{
  "d_model": 64,
  "vocab_size": 8192,
  "norm_place": "pre",
  "lr": 0.011,
  "beta2": 0.95,
  "grad_clip": 0.5,
  "train_tokens": 134100000
}
Each number is 128 + 32 x the weight over its row's rms, rounded and kept within 0 to 255. Layers, rows and columns count from 0. Numbers have three digits each. The size before them is the row's rms in percent of the matrix's.

# layer 6 MLP down, 64x192, rms 0.312, rows 0-63, columns 0-191
086:144118138153109170110118078093154116098153066099065139056129094121105080220082111103048106079114092161156116114134064112116069111112118131141144131116120132137148145137071102116093179075143160164134085140095152079090125127140090128125139127138159091113149128145114185101142119107078104171052119103109112048088129118068127154118167197138149171075132082114123144133103128114107146130119122140136111085098121097117111105122131152138078091080151096141153147071203090135132160111121110073153138093082164164155145148124059137138095109130043141173153138128149115088117125108128105203
096:152188162131155151097130139110140092122071101162104105143164140133094117085125162033162094114169158088120140083130129153176139157162121148131128117142139154136085037150122124153082080123127089170114109179119095158083158117152193081142128112093015136124201105127088116118121112156134106103156132098154092106128087195058164161145068169140198108174108120167110125167158087082143113118130119163090120144091108115107141111117129146110125101122168158143106098157176082134164154146148129159123148162115121175156151056093117136144110142137083082138133157108139193088119106169092138185
096:019129149123140124147154089186095142115064105162097113086117080110074044191159067105127109129138188131123129116111126196163134145160170131061146070140105076144114159141128167148117128106080122081129120100110161181103119152174193113107053092109159141155087167122125115088121129110140150099135078114068121140090143153115119152171134141122179114156148155116111106127181087108199120116153140107160175086088144087156156098107143125155122117134118146052098111105146136140081137131150090153176134147121179144145111194080159116174107151144143111114098118129137120096191187141128141123
098:144191120167128114119124110202144137154189113143132208110144100150073129114130163092129158069131145114139163188112143141149124147164179147091157110137136087154133156109143155082189160176116194128148125050170163136102154118144192155148139142135000103132109143141124192097119085160129155152160166127091141150156117183181152141130166104081115154104110100086132130210128155135153107178077132059107072129083144088134154112118173074092139102151099122102117116092121132122121098113128154125114169133125102172146171146128149128150100128128087112151187156129139137172099119111096125087
115:152102153156131103144145146171109129124159136185175141097124086102158072097175135201167105130177125157118126127119121144120085132128121138137113110169107081150155196135136125130142165126125141116147120082141139128094135157144175097169142148109226114121127099129127091112209171131155109166191121113091102129124094167123133156169155185076160109122130116065062130151156101117164124158139128169077130091116170167135141156132123153103146082084135122131067155122173070140187081087165128107143101147167172136176158028134130130132114141111098069084132168150160147055069181153149150186
094:051181121144133113122083116149152122131147076130110009129154181129117172179171127132166129158123122063143091071085150172124126124113160211147134133114150173075188101140070142082105137134142140068121135132142172150093150102038170115121117151114158092137091121138097138123139131107142138114171139123085135139136099143078129133131168052185112117180142135159024140079100157134199167103148145150084093116169108084118181106152159133119111110155133100148117110149105144125085087125117090115131122146140061130124165133108140116088131146154062159165149156094132146143111155163135113106
101:128110166135142098103154080110165143126138131114122128125180128115129113094103046212136101155151123134115137120159114123166168194148196131146137119161117107137142154088159107160149039136064161089104111075116115065117149097125167126141123103113111107160092130113125078143073132135116184130096139146136127183212107157092153156172082090114119135160119135225144137095108140112104139106062157097089129189154051101105116073139124116102152162152122121096163114133111169140127064155157126136188109134123101100102152167124163136178158155115033112082155148146090164075120098121158117100
107:112143184118114184118189162100138109126100164116182147116110108121082208220155064125146105146135147130101112104098141080134115107135172124149070097131173187084110124177094118149156108191087125065110139097166113144111160106176121090127092115115190116131151095101133094083153150136135167101124077123087105169144157130099070114159109123139133111148171144103091103144117151124084112111136118150035136109132095122090150143154128138138103093073167193082100153187112126148137123177107092157141135148164116101164136096106134130145143188137224134132121138054153138130064163118076171135
099:179136074124141090142124077143039144115119178108115131127177119145177143172127152201126078141110169124142168130130086166146070090132175128126064076115201108119087189131104143122138147104126107129132138176142161098138141051149155100167123083128169159143107129112129091112035141140130163148059107147124139111205124140139143104136170072142149124124117135160166129118166101142182138148107175069091140185103077136130115144074159144096060140093110061099142122165086121095110157182142122138169149133106100155084119122092136116161143153115130078084113136104143152201155143152169148116
105:099147192162090093101153148082198134138101141134109072118110124144095140123093110148089125128128119152152116077127112107133174081140108115090069146126141188166120196126112148050103071188088108111170109154119094172137182149136095129201137125154085159083122103162156098166092133073105098072133118100110167163122119111143162154162039122130124155106153175061122154111123152155146054112131106032133153040093106156132104101174134144135131157174138105127172180103169137163080124102141093110155132103093148110153078106124126125098135137156138136136137101096126149164130101074101092143
099:127165085125094130137106141149123163143098128153114117117128079160150111173117160163120106136067121123122105108089112129142087123149107151124124184191119120080120057140114140187114114131080052069123152154138133164197132097170133161188046100124096136102085119156134118108083094116064082099124106094157188087058165133169133084101178218127113143127095144124116156176168114157098147065100150137151112126116123162139113119140135113185109176082161128113042119140105112137144145155111120163155205091083158161127150211112157146118112133131104144118080135124174119109108169103114104181
105:083169103096140127161206146116126108112167093139167152095127186058104005147137134199082139148165157194110150148109127123156153131151170128133151081128109107128173102138099137152138122158150093129137146208128128168124064134099154120086120123129063126131145108120162151162151137129164125159083128110059140147119125100093104144121096156144146135119136147117157110090146147121140166060127146179171141152150082136084140096140064113144085135143161143102119159149204171124111108075140152109188096123164092112171105088070062154088159182084165148091124092147159105127113144132075125166
097:188097078154153203122180171121110173092125169141069154193145134151124192120158054039119134150125180123110108148137121149117114150151121097135123096135089137081161120115111099160142116063123147125128128105155141125097130144112159164137109098168094187122107174130115163118142111167147159103112133099123106101066140162123139143065109133149151120154121146088132112197150111153149145098170115134039140129129121123150123144133170187131099143131133123169104168118181155150162153094107099134103146138130148134163110044088188126198172109092211058089129168066190143170135128129166131130
115:170136060144056150139181171108094117174149145168110133129123157130126187135098095136110133105141129142112107143166103153137176146147135142174142066072126134088083100150085134106156110092114160097118085143126165188111054139142154102078162189095060074116171121137102130137117116110113105119068149101123122090132168097112180126106198097162144138120088130129152087185138109133134096129125130097107113104118069144141107165107159221158074091127200128120118103105132115129094126075122132131163151089102068134164113183117086125133069106114211137127136071139132067161128078092090112158
107:116197087115111033142198083116125160113128122168110121150098099115139164167124134114165128147120140091110141140127136171165112124113149154094111094150100113121175092131166130123162099123131130101121138097112102187155201107157161173075092216125024179103146147136096167074124052164141103146092216152085110141118128138116080169140123139149147116149129159099112134110136152129081164145143124135095131102170128053096130122113119130164065104068107122136123153158126113118116173134153177133147105162124148087131141062075087137109108160161175105097170126064174120108063152148148154128
089:137098097085100121133108175161152145112101097095188086094190157122123048143151118146080110141161137166153148172126114159190139143165133129124096162142133162099152125116068141210122171151103156133121062157147145158179089097132131074056137108155106110152109210144159084110121124136121081105090142126132130193124104166130131129136145129174120139162151140168085142121139193155107151103150099183067123129088099119112111134181119138147129161105092197223091139138133147173149180130093113122135151142119119188113123134126144152125171181138195053122134134095156158185109182095162116126
087:097128095124084083161158127150099126151140138157129181085127109132178108107096081068079113104084093148128080118182112149182086092130116146068125127165158144144140120146178133143136138180143106139153120105097155084141181117113126094125124169137184113121131136111131207174113162173109103104047124123083092137152175078074088123105164112132116122087131114090172101157151131163119084173100090078077119174143122213140123066082116119114123132075173136113073126119102189122123124093148126108192080064124055127144073158109140133121126154109098140142139157128110178085157142127049104140
098:137128205113135082122155169102088182077156155103150100143135134148158128109132215121101124113133120119133126103105111169164094124129151151121128145163116118125069100148183142166143091122067136080104124127155140127160128105136123121132105074157215161139137173137172118093070131097141113112049055174135167146140152112170150144127110191179113153106159151176051131132146159157121153106090109158101143076117077122077134131166156163169116158167142171108084154143097075154151153112179057152134114113110200111140124094112121172131112190148084104078148115101198158199127128141123130099
095:161125182122107177080132068139086137149150158154086119144122151112102122129109154168140106086121155126127114162090147120111067106094118133103170129149187094148153081087108155132165137136076066190093126183069156124132135095165153113100136128127066184142160132130113116137100128144134130132207154083123121198136138086097141132097188194107162168131123127144051076097162103122175133123050066096163131098101139080161115144132132075161066099097165186085098139123134121155100103156167085103159090129139143127137129160089108150151143140115067174147210131139100155118096117144085178139
102:120123159206114105116143117147145109088111085072155136136101131095158063142110187107116083153147111091103108152133136153172090146128156148113115106078103133117169171112113134137154097044183157093106084163142126213130148103030125128133184187080183086159119129115111127145147118123121106151240162102094154126125143119078127111141034104146096123107134127218127117079133113114086113142120182186091096143165152163117111101102110137129188114102153152100144137136110139119132066068108139144151165124154080114130120184091110140147164126132108142130089111105169126144155080139136112166
098:116168084065157174118122097120163088134083114140177162149148150145167248153185088166133074105179141153118132133139094145164134175102115166155172138130172109192105081168153078146125164162102188089116150090151099112109087157182162118073157130100155219144073122107092159154086118104126142165175180119104088152149136152128073143121101158131134113167120110092153113141168148109115169115109128126134140104120117151143133167132174122101157117186136189168201123156111138103166102100168113127130138185118125142114146128112127113137110161128232137083134103096137143153122143160113149079
085:131126152189131161135156129084147137115076076098125114073116126202199098147137162130117137115149132136161092049129126172130191122136121130088131129166142147142096089138206138089111174068169106128111147069129152109092158129139145116034223091150132140119127109148141156089127088106131131161199148084156143158126060098110174122180162118117075133090134119133185145163163119147114127183127162171114136156091146147172125138148158132134157118104145143201087092081123115134145164151107078103146104139154064178126104077074118118092115125137174149138155171170115108145093087098098148149
110:079082113132119077138073133084112122103101124126115112098094118137100112146116203030120082095084148168082141138165103135132125114118122143112116138111102131129159154103143146196111133099114148172079076112089136132172148107052102147089141090099125194120118131108096103125102078126119093161153171123127122113122163115170175130146200207110152127100126090148127176091068117095147137122099206173171119183135144080089109160095109093162159136072160162211092135098234100100102154155145119108107168122101145148173132124083116102112142173156126131089138095148127096141130127133178116123
098:122183114099132152134069145166149124115158149137103131156154134041070214122113106096120113127165161149172093179085153180133140159140161180109129111129147112134149060141191146128120171144189094164120139129112128142139139138100130123186101160124047115119084125148126101178073139175143148165061112073088143196161140126116141130132172108094144113181127134091104098170164131127158166102135129117164104127126067127168147044103154147077097137178122118118138119142142128151152078193120121125152145140132135131120162242124124131152172126076076155091117110137177135115102128112116180175
106:090173071144119167135179100113101138079081106139140094085136121075153121191137058154101153115114131168145111162100087157167095121090169124111160101102115129156118136193133149109145135141047129098116111098129132156114151134178152153091113187150090149116130047168168099154123129132125124138173106139057113155148117107167153174084108120138127130099138167116147130184114112138201180100114174132200125138161093108173159083132109107091057154117188171077116144139140152153115131117146062112162094119117057121115102138110097170137142166107167216087112130078119119047109130120142138120
094:158106101137147120082118156158157115073153148140122129115138171209158176109086186088131137113153165128116128163155125148172158170132159226134120141121121068121105206137098165122104094097168139132148162072150109114099102080138176150128147198119032170087103164153153095062097162170102099097048236165133118092143095140095129165142127156130153160118147120203138145120174160151118125116118125066111148147115131156093122137131147153110130141158108140157160111139076187160129115104174105103168130145155096147150145119113100165130122159138136123106143119205113141190101120122131153097
099:090155146137134145149147074098125161148163128130081167125178126123072115121146024125131127143147117101131134091121131136164130104139155136102172146160098134121206127139202151108112153163130120141116123077141223150123037112099152093103141122123225137141220175151143091176173134139151148080107169159119147107122067136200112149097121140136160174151118124129123191098130128143115110117092150176116101094116067203101123098149145149063138111137100120127148157162093176166147160147069157183124139154144154150138149117134139149122129181105122201189156130171123117134109136143120116146
103:124131053088125181150175109195178107112181173136132175116140093164143158085209161174143125157135121209139167139106131150174112135183107174119121132158125104165185089158134115138143122091026159104130105137136110138089091149134161116120145057127109166145119191179153171160088099096139103121097070115095125145071127124173171166167176155091127107181132158099160144116141133149118145147061123164093118143138122164137148157158152097145089134114083109127121155100140147138122153139202151150167146131159167097155111082108134142141161114145091152114154203180164129154124118122180129182
104:064120164091143135146104130110146129125115150110152094089144123147112160134102180031096149129151134043095086170181091108120120102109126182133084139113120114126106123129089123062195212143107168154172078127106147141128120128123100121091134142150057126124118171107128128072142131111110123147166102121157107092169105140123082113104077126111161175082153148091118130137138157124114086103139181071061158108141069110143077101137117116131197132186130085180130141109061074129106106170130105123166085090095148197155125158062106141109081159100104049123107129113094133155110112089157115113
080:194157180144131139120146123152069113107165168142154151180149121248149133197107064134120076064092121094122150146131136161119095147157120140124165134168109142138081127157066163120166087138116133119059143055108082140102115149138149148050150208059148170133123161130110104182107123143137083091123153090101122139132100160197134102157147127159135120166145105119148112174159093109184102146141142088140143133115144109085141132111166157178121134129172159123104119126095094143079131076163145155162137158097204141173096130118154140120136149134150150089210114150096127103120097110079141098
113:108080094138145110116057179183093139144118183210078144162131141095164105100159064142110121135134099143091097100140131183071151135121139168146126169167112188125136111113141140178115139123201111109140100142122132027102191122160101141094178082152069122110066136112107131083129168088151125098137105101119137154146176102014121101128101141104139117118134133149089155188154109111095167137169123094141108200143107145134110171117140136183147141124126111138120123117105123106087137096117116153090126113117129141093120167071168127200135161139081114105066109149076151079066148102139139133
100:109173083168121084131164150076128079129083139174123070115109163137138122147130081130131120129171073135105135137128127169173112164083122179101136133174123212149129098113146133095124157150090121152157153129120115107114130113102162129160112114082191173141151101115086067142094130123106110077177160094120136138135111144125176069066140123135121130141114079101183110115157148100165091139156152172147108114130153143114107086096136162154095102041160174106108149117133029110133108079184148131167082150152074160186132075140111122125119141223166137179086152125145179044122125125088158138
089:111111134079155097121140116056135137102129123113138145165146098142152107125086167088135127140185117148122147139135140134123096159157146201080142197166131182130178141153077149141165070172149140163153119094131173135119114099177181128144198100165146080116114122163117147092171101143128156138103116122109187207139105172125163143125131090105116169146165139163146173152155143160099114161151118111145115100078102135063145162173190100137144152080122162147104113124025082103120138142102159211121090178162162191144126142086144103076115062134142135161157127105134189102161157154156134070
104:156113098142123118111108150194072148169103148108111069141127118108193198053130151122131075140101111134090106190117098156127116166101137182148108105131127127151143162131163113094111133118166162145140084075111139151140110182080154109162146145109174163121120126108154118170103121152133164056091080126148101158146124136134139148087052113114125121145145132122069117145115109124122133093148104086131132050120118092146101135113163103108175123206108164159154146155091057115138117090178116119092084156135156107201124146132150138110129125146072153112100111074098136182111078137134121000
092:151099136131132150183220109105070115118120108109179148130129077157116124086110116161109098115116146143121134232133122191155126118105110089130172105220142119087143125093134126103130156175166074092146127092126168115123157171092125121044118204121197188122167157141127087158094154133131108079147129108161105135121090071133142129108053169120142121133113136136147116132113121133128142163116062110141145082135158136121101094124159082076155132108103195086096145130147119138105182123161064106153100171122145152205073101125137118119148097098208180146142132105126130073171125152123140132
097:187188093120103084149170115112215125118150082074140141168140135084119101096095143129113118149094153130053152164164140156180186129115099087153158149099146142136106124104073145080177140091121159173025151174094095161123133077095168119102131121126023067148134140119108119129124137111136147171145184110116128120158168143156113107172118125128124095139158148116116155136135102110089138095073108131120120144081134113159116067133094199133128094110162091148108125099158180095094086072097157120125121148125172126118141121145150112149095140188119096230117126175097154128132128147106121196
093:164094082110154180085124138153197112130193162159123091166099120189191155153144046191097097123162115147105137124094116164157145133107124162103133186116158187129170102109121139104163091100109164122153122081096093128073126185119142140097139103108177116126079146112125083126171082124137081124153143097098135149088123160175146073174126175083161107152112100113179117126160127119141083152130155126070071074094143144135120201129147133183120148150200119113123120158153181126148154127125172142109162146170159124110181111119082122121134154204189092191174132148133095111101093134155130095
108:172124067131087186147114225088086128159162133083146124134124057113184046123118156176116095118152124161104111101139090124155098146128130235055121118095137036130146082089062156158141139072107178176137154136116144111125110119114127108114131134110069052110142123132086115153157075143141112150103180133140130126076125126128145121205181116139134133101125084106152152145140116142125097150083191133085120125153122135136138117120105132171091146042111125118141072146119070105090110151179102144123100125122108102151101197114166105141117118097142140164160111140118156096097125103121125162
094:067135097175118137160065071100096126113110086148128075148166166122150149105129130097100119108084141120127137175101129182125153103109149122125134154171125109156146142101165149119056173203169141144149150059140128106117108129152129158197109163120051117151077149115137170133080137140125118103164195175097090189170099083104106134085099119145144128130121141134140083141121082113081212142157073080131132127128115152164105159115136063134194138224118177093179143160118150116131099156158066133168110112138106138164107163109109181124148130118107142102111161095135138163121154064080171097
093:053122168130139084142074197136139145105174139061150150129156154111149145161144136062162100140125111113128128141115148156151109141142129104121149159111121116128088084138120113144140125105073124117144103048123118106112144115196174170180149078131071084096059146169095116098129115115112129168198166182136108159128115170167139119178097138088141097142146125153212103087179115121100162121062044105138139058128112156201106148110119115176140086134141138117145104130126077123160137149196069136167100121104189108176130094119104157113114126063099154152093156164135141074170142151141142144
106:113104109098119098083056133065116128071132096096099136137139122088117117119115173106096138136155143212143136123115146148124180166133140075120166109121216136062125121124083170226151134099164153142091123142174160101114095079080145125088143132139146088107080159180144130127114176125152101177127184193119166135117166118136132132144131113141191136111147148129138133070154211169196149127160159092181112192095127155127126133140116128177118133132130122156184137167183055169140146097103160161108116125130171126149143202140103146101131105133086148128182099128153093191117127147095141147
082:134106123157154163169136137149129120146163090077120137115098121192146120142115191105129130102118126103097114049107115106154154174118153165127124180116119160061138139118122124077149125115059109209071147134089178137126097114075130122119151156141111107111136104161165126196121225064109112092122120175129088152130135111128079134123119147102150127147108099147182109106099150131104123149146123178198104122066094191127138132122095082163087156114163150157156154108061114127118170119134224110125149152128155149147084111104181112083138150110141150183152135113183129105095081097018130140
111:093134090160125162146170139067087117140101180160122171122142138099078122160113067078120124142115115127072141162162129101110034120122141132164146159152125128133105097086128109191167147140110121131126141177133134101135037075136094117179170141154231103154084112107132175216110205113098135104151139173059140133171160100151121112131187109064132168122131134151166158075130114142119157094101108182151103139140062136157062131114097153166117138141151087131120125097133150117141124113149077106139128112073127099077092136110129110140118079111060131103094093161154141104151118083103097141
091:117162208124141154114090217155199130101183170083098157195143172174165104082122106175094127091116125156092165133178105144104143181164135167122133108138188118122134237105157144124073061113198182169098124226127129102144174079123138137099133070127146114125135116134134139118105188149155141127053157139137112110116141143203140108118082144148158137149130127156070160134098148125090162167101140130123151146090146117116144152132151159103164148102148123158113125099129117165124086099094089110115184135110156101135097125096153108145118107100078116160130156124102174116096083145121094139
105:145147087165110154067217139159157138103166156140145167128121108212110115106093102194082093095103073164121078134148048083153141143128108149125082137153111110123075100131121077095144143154140137044117086079103156152129149147169131100120153147112087120135169114122102096141127105100081113126120132150094135143154173086159099113097120129060124143133103082116088113108124127108146113139098121127131106000106130131116105151101105140144148161195153169105080163093128103103125152096176140092164138095084182172156111104178135125108102124080175140091133139106164110110096165107115124107
093:061160060145165135108139171154165124116161110124168174161119170166131085062155116110137129136171131078082146046145144128148124145152143183085187138146089155173165143155186110129113118146155139163113127160087112159125155116127135110118134069130122074138098141138136179130173108098133166113094129144155151116150119132122082124175063185099125107135153124193089164104166166127123072121141131187133146062083123100126123215148117193126112165120097125122152135113095127113127089085127097162169094165128134133109164124074170126084086108103071074170151098217121203120136140143138117096
115:161152172137146075195182126159135119151165100129176158128119105165083186109120088098164117079105153100109158097108140124159134088170147148117130142159158127094114080119077150109126118165077130165114156102157157125083123140185176174119150078114161124128136107108096159173130100155104164123136111145155112120123085122139141112155161132133165125184162125072205119084089104135126113172120101093151118067053169105123127138140186097102127087145049147088129120115186132117151139154170127150080151159115135069166084099101206144136091100109158170121124182150150189210062153121073138138
109:107073094139129072189089156090130117142107114161133102113179148163163074105090172100131124084098103105133166096157130121102161133141143190118085102088121192072122190103144154100129133144160122151147129077139110105100073083193138123082165104119175130152113147073092149134150119157127137113117093119171116145159105134146149134099137100111144183109088107177116143047099114105135121146065092121137118169118093183160108105095093152035160095170101079127070113130104116134097079091122096086091151130165098139151127173133160094135121182080137072150065099172095170166170115143194130144
101:073180214198124056106182091096075102125114081103155116120130160116116082126107168120123126099128120205133138082099118114156147092137122140157065112134127174110085212155120160171085129096136098137190061175146092090115082137149132125126144132117158066112149148135138114046129132103106097090133140140120080150117088087125197147150116148072119108113143116141111144108104113112144160181157057130147144091106150138093112145130168112108121116155110151128094141120165161138154173101112126122123111148135060121191125129135140160112076115137164192182109179162140109201099105103181086144
108:168138109129108063121056195097124110078140144096165099138115090120180178076121201172113105108152122108102148134119130146127117115113133145118123118083063147085127090104155099154068217156113177146166080098149107121137172143178111110172105142104131114102084156141112205063144129122081118128109117138126100161138116134092089112096063093117142099143091094107124172176176106114091076169152193184094072209124138199143078129108131160141126141124129123182132074109074052132167113165137178107130155128132150149146139095133102135140163144121158093173102111102139120147120124123131129106
105:078144122121149109126126119086135140119205146084067155124153146014057087138111212153139126128119140135130141074130137171160123148174138039113123073157132143135145149100194147111159147120062106134120147124118123114137092137107145137122145106132175117150142185158127127133053133160119137201088128114137164134089126129115165126152182101114165108147117119113171107170144146135187138114122111088185138164081099134105118112141154153086139128204159088116130171132184082146121122148144082145156180119100137093187121197105056123136139157067144152104104071128152165137121102111189158139
100:143092161169086222153147152217149067096183102131154131102099084108149107087136098047086141139140119201098137144149136191119120153145104102126122128143097160110111161067105086098150160170119138107150080133133150106119158109064123132153131116112234162087142158099131114168124191097105113135161123144102105114135165126067084124131121196125124104133117123128108116154131108136141134198145146181071088210166100125142120054123126131117133120189137112113105118147150173148137108076126153099117201124132137175166110125137197116130158168127086104173089140150126127124125167134112129158
088:098106114136111116092138139151130136107116138130156160165107168192142106072145139096137118103131089149135076108183090157151160128090124142165174122119189193121162104092088129175177113123113119180187122131118150053106118106082120137096124102112151200104153122100144139169057084133099128141102136148119136171076120081103223111157132114088113144111150107154123162025077177159148146168112078148132134101159123109192086106133154079073129157095140151127187102139165106133071109131177116144117112092138165152179124157101130118206128125129101138160132104119091144161194103172181129145
093:157134170169122129148015135123164144089128075122150070117106115147116167182104102183083118135101113187121138029140131164127168091124145094165099177116106154147186147140126126135106054155121140116179107072106083083106118178126122167118181089135138159126165071145146173133173075101117077139134143130138129146108108092109136140102139134135107111117137162099157124130106116130114147190103172167110135071139128102122133218155141120100183140142181139093087135113163083168123159180157091154136155115140121100213129089172135154079113112171101178091141090132098116168112150085110130150
105:159188091105123144110136133163112156170120150164105098140156092101126127127132156000102122125132118089127132193102175203071082126085142064131172128168125060140113107139119142156177131085108123117070118098150164154120104166129145144097148092150150178133163080137122130114149125128141131133104060131143147106092106118144139146130135000129135155177159160067171098141157132135164119158109132091120142163138130118111116174118163128170119091140127135134083103131043046146115119118159157145176087133173128137157149132099128131133130178137153084081131103093111123096159143119085152077
095:161095062130122128080109123149140100102185113061092147091155133083192193105119170166102098083104123182118185128186112093147102164129125113108126130082090130144055094120181131159107073101145166110080172140130124131121067071201102118075138172095152125160151144115120080132100095120121126166071188127086110138089153144180164094126177111160112139119137122142122128050102142110070115141108132169138089172076102116080117107098108142100113145119123116147216118116206143129115177121142110086123140129099139156125135127135131126148103145092103129145069097111080130190182160138166149132
095:049199149136145057132174182136160146082162132122167134137103142146078126136116142172126121100140112187131113083088149113184150102188156136144140109143128183164115194112148121039132148180072135112216130191146142107125113132112150158123139159120130094105150167127134080140131164187107129137130189131106134158145090156116167159122128184114124114153121090154096109059121135119071136172092076181119113144147110110119129065107139107112133121109150167105155069157183192144167125100133135156119151153129081123099101098090173177097141137154118173110052157167121167181102149141106137163
101:117146126121127163158171117074177126067129106086139202126162148176031067129086189137135118087126102124123119129125105131175095100123160152118133133104146077121208074150087145077147163156078112120107107123107095134118138119179144146128142130130188121163085090133124139093121146113105112172150166141124118138179147124141161134194186062077152163123125121085145110147174082121090096104154131139172104109121151084147115124121120107039147135143113118089154069101168079100139126204170086124140065121123134156106092096099118102097076135079132121160115131120136139161130165067040132149
099:171095066142149105120080135078115139095056091112130082089148169133152112075109104143110135155112124136097148084146146140102159117158147190116093181155117181108121123128101116059143143085126164127115112083111151100177185126089144112147156096138136124123048110152157096145127137122124164092148040137161139114135109108155091115166082160119092125143134139212101112197083129114055102131111139120099136158137153107152115120131077101115200114119095119157159109130131120138140108130118068124113105095125132109132126159106140146099174072201114023153059120143076174195151093075149109109
127:196123166135062099148151104140095176129128127157080120121106127084098094154106077152098143163075138127173098146089129162095096092121143085161133052120166130065144177092112060149111136158031141124097075145159139109137140100142105149195111140146138132074145121147132149066172142151125149182167113107095136134092160095066151180161142136113125112096134143033119112127104141157183147149101123126128162175143123092143138118157163148124112097124089131097123140123171135141123088117109040148095097083096073151142083080087137110138129183146131088149118100066127061115127122082091098105
094:104157102109141096137081144077174096143175170169163147090180079114093109212099142098151116149180162145095135145097158117128120175118145147117161194119138119109128166159136128114165204147132109086137120146103140176154070110097179093131115157095138162180144166152105087164151168179139128214115132103126130107138150145146111170110149097096173145159106163073071137113172128124148110100136183125151094146123082057102161114116169174120151107088154136126069145155150118138120136152124193132130093165159216113092172136086127185139141104050148173121131096064116122122116145170154154156
100:207110092116124086099145068084169117127128165145134117130087077102148246129100188157109105106160120121099090128160136139137028113122114159174099146143139130118093134091152124114152139070137170203157092118088122177120207184194133131105160097126172138140122127132135102128125171116135137094131135113162101154144148110135123117117121137101124120128141155108171154160096139138113110164165070159073125068121086162157092158111073151207125115062160159061117136129183085138155133106138115162135143129105048124129134075120114103106115095161145091110105110176145104082080136124136105083
108:156105063076154121160139079170114131128125139118123084150131131113126128061142098154135132144121162116146142137154168144115155147131145175145145134129140109081109099145207126100177122088143075097063079156161170160176052100159142125081125140139058165141124110149155146175181094116163119102220122115145177133077162144106155151096181139147110159139163160105131092142145140169083115093083138111131170130125138149074147065173127096157170126120139146100156092151052116182116082096104044129157121156119077087141140119095159114166124158203122147135054143185089102098143119127137139138
097:106088187124109203097156209125119126148157184086143170122112140102116139133093138095104103136114112103112113196157105093115106123190096126133096144153160104083108051077112116155118123095125082177074074107135106099148124120119105108170144140138135056107135140135151065138113109088086120104133136120135122107164142098101072096107154137116056129082131130151061071189152121146173154123121118080089114186145115109079133107141092093162103141090215158114101064137124175142108128173135074113114107075074140134138136172123121097158144128148148127109097126074155087049148144107097115071